Weights of a small transformer language model: tied embeddings.
Each number is 500 + 25 x the weight over its row's rms, rounded and kept within 0 to 999. Layers, rows and columns count from 0. Numbers have three digits each. The size before them is the row's rms in percent of the matrix's.

# layer 13 MLP up, 1792x448, rms 0.179, rows 286-381, columns 384-415
112:478531510488502534497488492515456547515490469494465483472475481462456509488506508489484495514471
108:512477521490567493481496510505477495441498505470501534483496484532463514521553499494485517509520
090:522473524490496517462488515519537483522456524518495541489498509505525513499519526516499513541510
106:510453512482545487511518508500485499539549463515512490457488529508515485468491497521498471518493
094:507561503491528550494482465465463497480473448482546497490559516569507526484526499532482485544474
105:520496503522466540482497490512524510508510514443517506559484446470514502469495510516516502516492
093:515519508504478503503488511534522532527510502532506489471471505487494530482535526502465516509485
115:509539474511513526472481497508480463478471514471520510462507508490461511519506540529476492507523
107:512459502518525510482490480477471505478506540504508507511514458493487505486489501510510505466500
114:503522483509513512511436488502513505477503434477536491515494489493472556507493480526518472514537
107:449531488472463456499494490472573480447477482495512500489510533494533487484510512526442455509501
098:482503495527479548479494535496507466497464483525552514482524539476477510502507485524505462470509
089:517499481453443497500507456505500492512510546482512528467504486494544489516495521488498480532503
113:536535508506486492474520533466495488513498458515481475520536526506518483509518511483548476528435
103:502502509489476520498523500523480523488514515517524483479512496469498497481481456488507515489491
086:463450509507516528489504491489425524479502491501527504505488495525510471511510504511507503488480
091:481557523487522499480429501501494452492486564512508508515525490499496478522524521474514521503519
090:512499502465499484502492547508493484528568500483468474489512487472531464515544484556513517525509
106:493465531531464498483475458479523506542505526526494507486496517485497507500507536496469510514531
083:503475497552461483518513513499539471490471522466514521515483516449489476528516482491500533508504
102:492528523488556470543483467487449497466471475554485481523524499489491494486509512514496500501475
083:511554496503485532445502512515504479532537492552523515563511501486513489515526537479492503506510
098:459487506468458466502505505479501479542508517493548489475507511523497484491504475511507506526455
103:492465522476494513520506501455495507482489489526500469475545487522481493498469506518518488518487
106:524510478480472512502478500516489504491504496492509498527499485526536483530504533467458497496466
090:523483511477501524509476540488507500492470497486532492516522498512481497499453476515495546481509
114:551494504503542535481497498486528505492506447534452492438486520495521480549515494507504512488468
108:501512546503519505510534477482499490496491443523497520463472493513514525518502468471505487505526
097:509495478487496502480515483512505457501512490500450483507519505507533517493465473522518467542468
088:483467488528525524485522485522519482531474524531502493500476541523495502526497507496492540547499
091:466522470489507484485498480500475542486510537465500501534485493554516522460530497525474482493480
102:553446527541460522512498489503496472467453520490495484510527483492538487498468465490490498489479
104:478474513477512529492496490493482488522515481502525502484508540450528452490502523519481528499490
113:496452499462454488511449460509532529460498492526466476501513493469484506488461479509478529543506
093:507509487501480501509510489505520480480537521499486485498523482507485476527432535483512501470483
106:473508475530510534521525504514504498508491514504488498498484522509491480497502505487510486512467
097:523514466508474437493459492501487505500516526495546513510520537513447469513472481525499527498522
129:502511481514470476474494461517500455491456442529511490470491504467530499504503580495533486493518
117:489480531514466484503507459507530451539517495527484479476510497536503503485492486514536465543515
091:486502500498466508460449502526517498450486520471513527486489476491492513516527516492494515479471
097:529514553523472503517481492459482541475527508490500543493481474505490514524476511505495480474473
106:513496528473497513530491480464515484466525561510503441504509492459489499525521501477487534492530
093:510517534524485510490507480517500457502514532475473487481534462477552497549506516492505485491489
104:498523496501522517506475554516512437494527479538526509516527461496542492443509497495480498486514
106:524472503509491515463492491537496504493463478482491497469499455496501501505516511490484530507481
106:515466497476509473492491494480518523486510478517485498507510516551529495445502446508495526534531
094:510496500478481473438514513500513522490426511491462493552507434501474518514504536472511507495478
102:486493523467514546497509507517493467478542511477534518475495514490493492474481476458511561500515
106:513493459492500488464513520469469534511507484535504488500547527462479463472476460489490499502496
098:494499511484463457487485488567468503500549494470490480519508478441499495515513498512439468465494
098:521463502451488481507504485527499482517528545477456519492513470499509505471513490495523538502479
091:473488507472523496562467507469475521469465512485503480481424501530514503514500476478520477514483
106:490481472488478505485485499510468525513495472482478497492533509551487506524506504464495437505521
099:493504516474478509527462495492501479498520481497528450523460515509492492466467486510500564477442
098:513523530530466506498465504550523476470471536543524493481459462490527543504513466505470527465480
097:548521522509513543506492551525539498465498459429510516508510466506475487518452508495503484536497
099:490521506499488494511476511463463508516461495533514517484474494507528529499552520504478491463494
104:554494498462498528519484553518513477516492496488501512484475531506495533501537528519459389491508
103:449485499509523510482504531533448504535537462485530541476474509463497479549506495534486517558482
090:449521532539467462499520455511536521521524512509496519504477538491485501532548455517492524539521
088:477519536457528505490498505511508508510465527484520571518481491462492519511529504499493478527517
093:496529492506491491534488505491466468492520512515509467494525451474452505485466470510453494555526
090:483482503532509523477494468503482519511505534444506488486513486492467505504494564519440483458491
096:495490488516494494499475477519481482495527479518500500442496457499550502495489508448494511486478
078:478497490486481524511486500472494482472544521555514474496514520495504524504492476489460502524465
107:530516481461519573477535520507501503513457479486455472515468491470535507486503521496512500495493
105:511535550478488470478480512510551508494458480506525515501509473450545498502480479503491485468451
095:507500507481516514477464512480512542479508494469512492467480461521480502488450551489513533517532
081:513485497500498487488496511498515492506488522521553482466475489535468534550485481523479489516530
100:495516505510528529509492516516442487514500489469508498522599524517499493462506486508487517511492
088:505479530509521520454490504485492483498526517539452512462542524489525495504474555532526485517525
098:459504545488503518491516538535503525517469518492511483520499512511502490480547543504517525533504
104:488533533497506543558468499473533492520466504476514520511496474481528494469467506503485496484500
095:515525482513468523470511519510477545468473525528492548480498487493506505539510468567527474562484
122:490501501494490473501505525511488511500492494517496525539509466492476485505518474459488457476544
104:544515496489504513480494526550488509517493495493491483515524520447485511502528531495498449502500
080:524451443509504532439475501513495497519497519532469512487516471505528526546510491489485532495502
099:447482522532503524457492501488524493526497549479535527486527472483509507482502512493529526517513
104:473457478500492551487513514498497466509504558532511492487476496513545469443559526537503511498508
117:477492476512472541511501529499482521488522507497488519521471477489466503478439500469500500505493
096:513506527515460494518493523519506478506487495486508521490535530479481493513477506455500514528485
102:558544494514524479484496507527534536504470450542475482517518473476504484494507529530509534525525
100:499536515469495488502502496481492485486504503482520532505501536540440503521508498555468528517518
091:486482463508508532539519468497524496491524544517508538469526470539497478476487533546496490499536
102:472468495503498469497511510520470468535537473463512544493480495501507511508497484515509456470518
095:489498489415516487472465469489448511488502531506491505501492435499501500507496506454440505498487
104:504469463481481518478492512482538530489514525506545462501469521522533495511510507460488526463510
092:536506515505539509485500468500528545497510531507522487476466462512493521506492519484515460487499
114:509553503513519498489488459497505507542522544513492510485468548506512506449507529520525460499490
097:551532467507498511496529519508490533531476491506553512509470511494496507504494562506487492502466
107:496556493531543547507533513542531492504483473510515503522439443483532502486509591511500512503465
105:490464493497509486516503482489515500469500507477477489484530476464457507536541462541511470502547
080:503481502500522530466510459493509539480536477447517519490486490507484521507560487478477474523530
091:482514479523517462512432455506519540535539462495543523497522519495515511518507474523521531499475
085:495429518456485513503459486481504492540486499472519491467559500532480495469485492489479498506538
099:464532520489502541522440518475487489466493461546511481495490480527506473550502489482524492548475
# layer 13 MLP down (transposed), 1792x448, rms 0.0364, rows 286-381, columns 384-415
106:480530509510512487512509541487481474517515453504509508478466501443498517474508519520477500450486
101:475488514505473490498496482539490517500555499501487499499468521556473496483525480494532521494509
083:553472494509531513475469473487495454493478486498519507459479527511519504462460493490535458567509
104:466493458514489476546552525496496491469488464506522497484567490515502497527476484491522484473461
086:552479521460495484514444553516527463526484483517504473509568464486426489530496502500529463454512
097:507482461496543546483531508509482501506543552494502494517484499488498531558496543483559517513534
102:541516540549486506557556501483481521495526514467441551479531548493502546510466530497425507468506
126:525513457505476529507508486519488433515496445504506498506517497498495491502500534468471486534512
114:516493468504462541469507500516509461472464475520507485492478500513523525476459479527475505550474
107:476519529485505525485416491450521505483515523480513501497515470517523463520462549503513482438522
105:480477527517506485496507490486492534503484468541490515508548498511415500476469474482513511494531
094:513468496458524535507459485451496485474470514506493516508463517470519450513523512497533541500530
089:534491449511462470480510486484523509480491511502537514485511548510473471475461507477523517508472
112:498539538516502458471487495522507481505504511567492518537507473504477486516542545481468491494525
098:480483499493509451469518491470471489528439485478499539460507517503509493444530493465504472490481
087:504522485509525518456490526479522485457487492469514497510474487495480495467498473471496490512515
088:556484453508520536483491493491470487520519463546551487469484491527545460503488525477503478500483
086:505459499477504524507479504522514496503517479536506532488492483455478497520516515494496496451453
118:503493511498522444500479493495500475521496510505489489519556482506477508527493519518468475504473
085:535476462550516527494518465520502494575506514447473503520499514464507531506555531460497484498509
101:513485435507473503480464511512463515522498512504514486496447493492475506520430509511433496453479
082:498545468504527526469511518535468489536495474548464508506486449490510479473472530510466535510521
095:504443505541505488519483463479488502502533515491479495491526460544530479479524461500475475489515
111:479465515508524496491493474512477513493511493487545513511480467491509512481514485499524508487545
107:474529475514510502470499502461476463488550506504499508482480531515455479508511484504502485479455
096:478530475519508512524411435492500541489500475495467518554513497537501497454500518524530441488513
112:524463507505490499509489516508485513474493559510523454515491463491530510510507505505504494485464
104:478549545470524517511479482485493504530506512501491454520487496472485484505478506497511497468496
092:464501538483530499516587555491527503516435496458528501456509476474519536511515511538535452491483
092:479519541470496477483484479502514533505446492481514498463486525479509497533494470535501485525505
090:511515490490533490512533471547526523518525503499507478569524500480516521506486497486461488526520
104:470513475476521489511462496492461482494516523492478478503512532462467492533470523503464525462453
108:500443465501505471488441509486489521493511476544555500505478491476506500529478478540503520522515
107:474481503522467508523552513496487523550483527496481470463475474500559520486495541487508508494500
099:509478471529527517522524524526530535494485521489508529515527528551499517518495519507483485483531
109:518519492543521493492530522487503508521498516492511520492545480470538502521524493491516482435550
103:504479530503528496492461524456468530522458448486466498521506493484507518457537497518492518481467
110:547512524501498491445471497501454465541439434503518505477501528473499474509462510517490495489500
110:493539540465495493492516559497493485446510506551502518479505425488462486514463508502485509534488
086:511470513548524495449490496529482491501488488480491533528470523526510525485487481517501501494471
088:480530512552478505504554504514477503487489507501472532485529487496518523546501505533509506476497
113:480481499496478513494570495477507501510554471457546478484497497533465540491521497498563480530472
095:495504480505498492530510496482497496467415512483522474514465547474528469509443489482489489531483
103:500495483475525506511545473484585521542472532477499476500513497499476490497499497507546472517529
102:496480524490513526507528481491516492507504486499496509509452552474534567484514508501514486495514
104:541529518504454433500529471532551460488482526473534542463506483468514522481482461476489520479484
087:526509477485455519461598523493489469490488520499517526528504472449518523487518550490545476486478
098:470489469509503494475434504511510505506532456497529511514519467483475492486489489483524531529492
110:512493461537487492481540501497486494527509484473498496468533534501501516522446529467516453532480
101:488482516455493438487505494543543474488475460493483489497477482484521453514497535514506485493504
092:507507459502538528489451456483539484551518520530467528508478461454487500484484492483499502499479
091:499503506480518538503453529545483511520516506501525433483450511487535497521496475483512517466458
105:529528487535492489538515518450505529465516500538523495531470463471488511474533488479470504493521
096:521493510490514510550482480505499503469476547441482516490482526502543515486439526470479471495497
103:490508504536501486511442469491475501506512494499501502473479479498476513518532486455503490526533
094:504476543487518438480473502469531516488499494503506477470497481501488508490500465519471481511476
100:559444509477493476454561491515511481470501469486488510492505477493499470521521526482549506496476
105:503531477525515525527545428522526433491513495505479513500515472490510492458469501490501511512455
104:537538499480496503497571504505523512514481507523505518485522536520529472518551437535493540494474
091:471513498491536504524565484544483514471505497496567518451500494531484515508539506530481535512503
099:465484458459495474522477485511500509499528555463442519469502500519508489520503462464501511523509
095:448523503472572513478506474477509542481468493484516507466520506533504473462491436492474502525481
091:526497503511531508505495518477436497510527489472502511531547494480513502526518502507528524481538
090:465530497499480523493535516499495559526458546501549521479487513560470557457472509516445500515494
077:529470512486478481528557507520509480463539515504510454483463480518505483527493500476497530476487
119:536515491511515576503556516494497516501480494464503476499492494505523504536513459475492527507510
101:498541513526525500504459522489545461480497489511487492522470461495507460468504466465479512509465
096:491498527504498506533498474524479515478504517507548537499497473488535500468526460504501472504482
081:562513509496512501493492506503492488472543488507533494536506473508525489559538503480492535487529
100:489492508464456505464500508460502472507491506511495511508525488495478484522480505443504452487479
084:555529512466441510499482489552491487523520504489489543487519505536497472495489458483472449533517
093:525499492489534503534498484487509552424497449504509471469537535530514492483544509514483500548474
112:527468482468447545512553490484497523483487501519481479525485525503504496521517475520490480469522
093:485492514473481548517520477456468482480544442541522450507517515535470510478528491532496490502522
109:525483488520520512517476460492493512499513523470489500522526423486473473493515471511491486542554
114:519518503494512516498590518555527492541467527505501497524512481447514546490499500469496503462520
082:538530503524480529502492477494503524516453480524499476495506525532515490519493470508506494498500
099:483502488485552511516464488561514511445528485531480508472521517485479525480526484517500572475499
108:507494557515496569523517494521493480514512488514527519482511519448480542455515508534479530487534
097:484469489476505473521521516519511442502510486558523508467491500475493506517504486515469512503506
095:479476473534489493461491520515468554485509488471554505513528512512513506494520498486496485527507
104:523507515472490471475458517537507522523499533546445533469514516527531512507490503504520514517540
099:517530568490539496516538509476524538482520494532541493495525500537487496491496539466520530517532
087:471543493486495508507448453565482493486452504522470502488524489524522488503502532521503488472557
101:519514495494466516502551528471488481476522448452510477457503489500477471510451528473503517449457
090:491475485467507518491546470497511476486475462493484508456509527507468447520487463475542511472508
098:528477517529456508460561517494507516509501518509508504545497514499458520455537493538508455490491
093:496461492523486534478557519489482499496548483491503505480475470495509497476511542519433498512520
119:526499473543495515497490516512497504538525483478482511502488488448558500509509495511511536508489
105:516541467502483506498470473515499481466545465487485501541512531485498504522493515512485485538484
118:546538502519498521481531497462504495495500493470442524484494526499540495486491463492511514538483
103:495537503537532516503487459518521525516503515526478518498484504520481487510488517485472468446495
079:492521450494511489552454514468523490504542508495509496532487550505533479513494517535522487496483
079:510498495521496517529486533519517434530487482485484504476472476477508536508515496520498516485503
088:476542520455477533493514513482480496517469525510491485495497480486495486470520495514498504494495
092:476490439514491498443486530535478546501556497473486493516525462515501539489543469517450504490500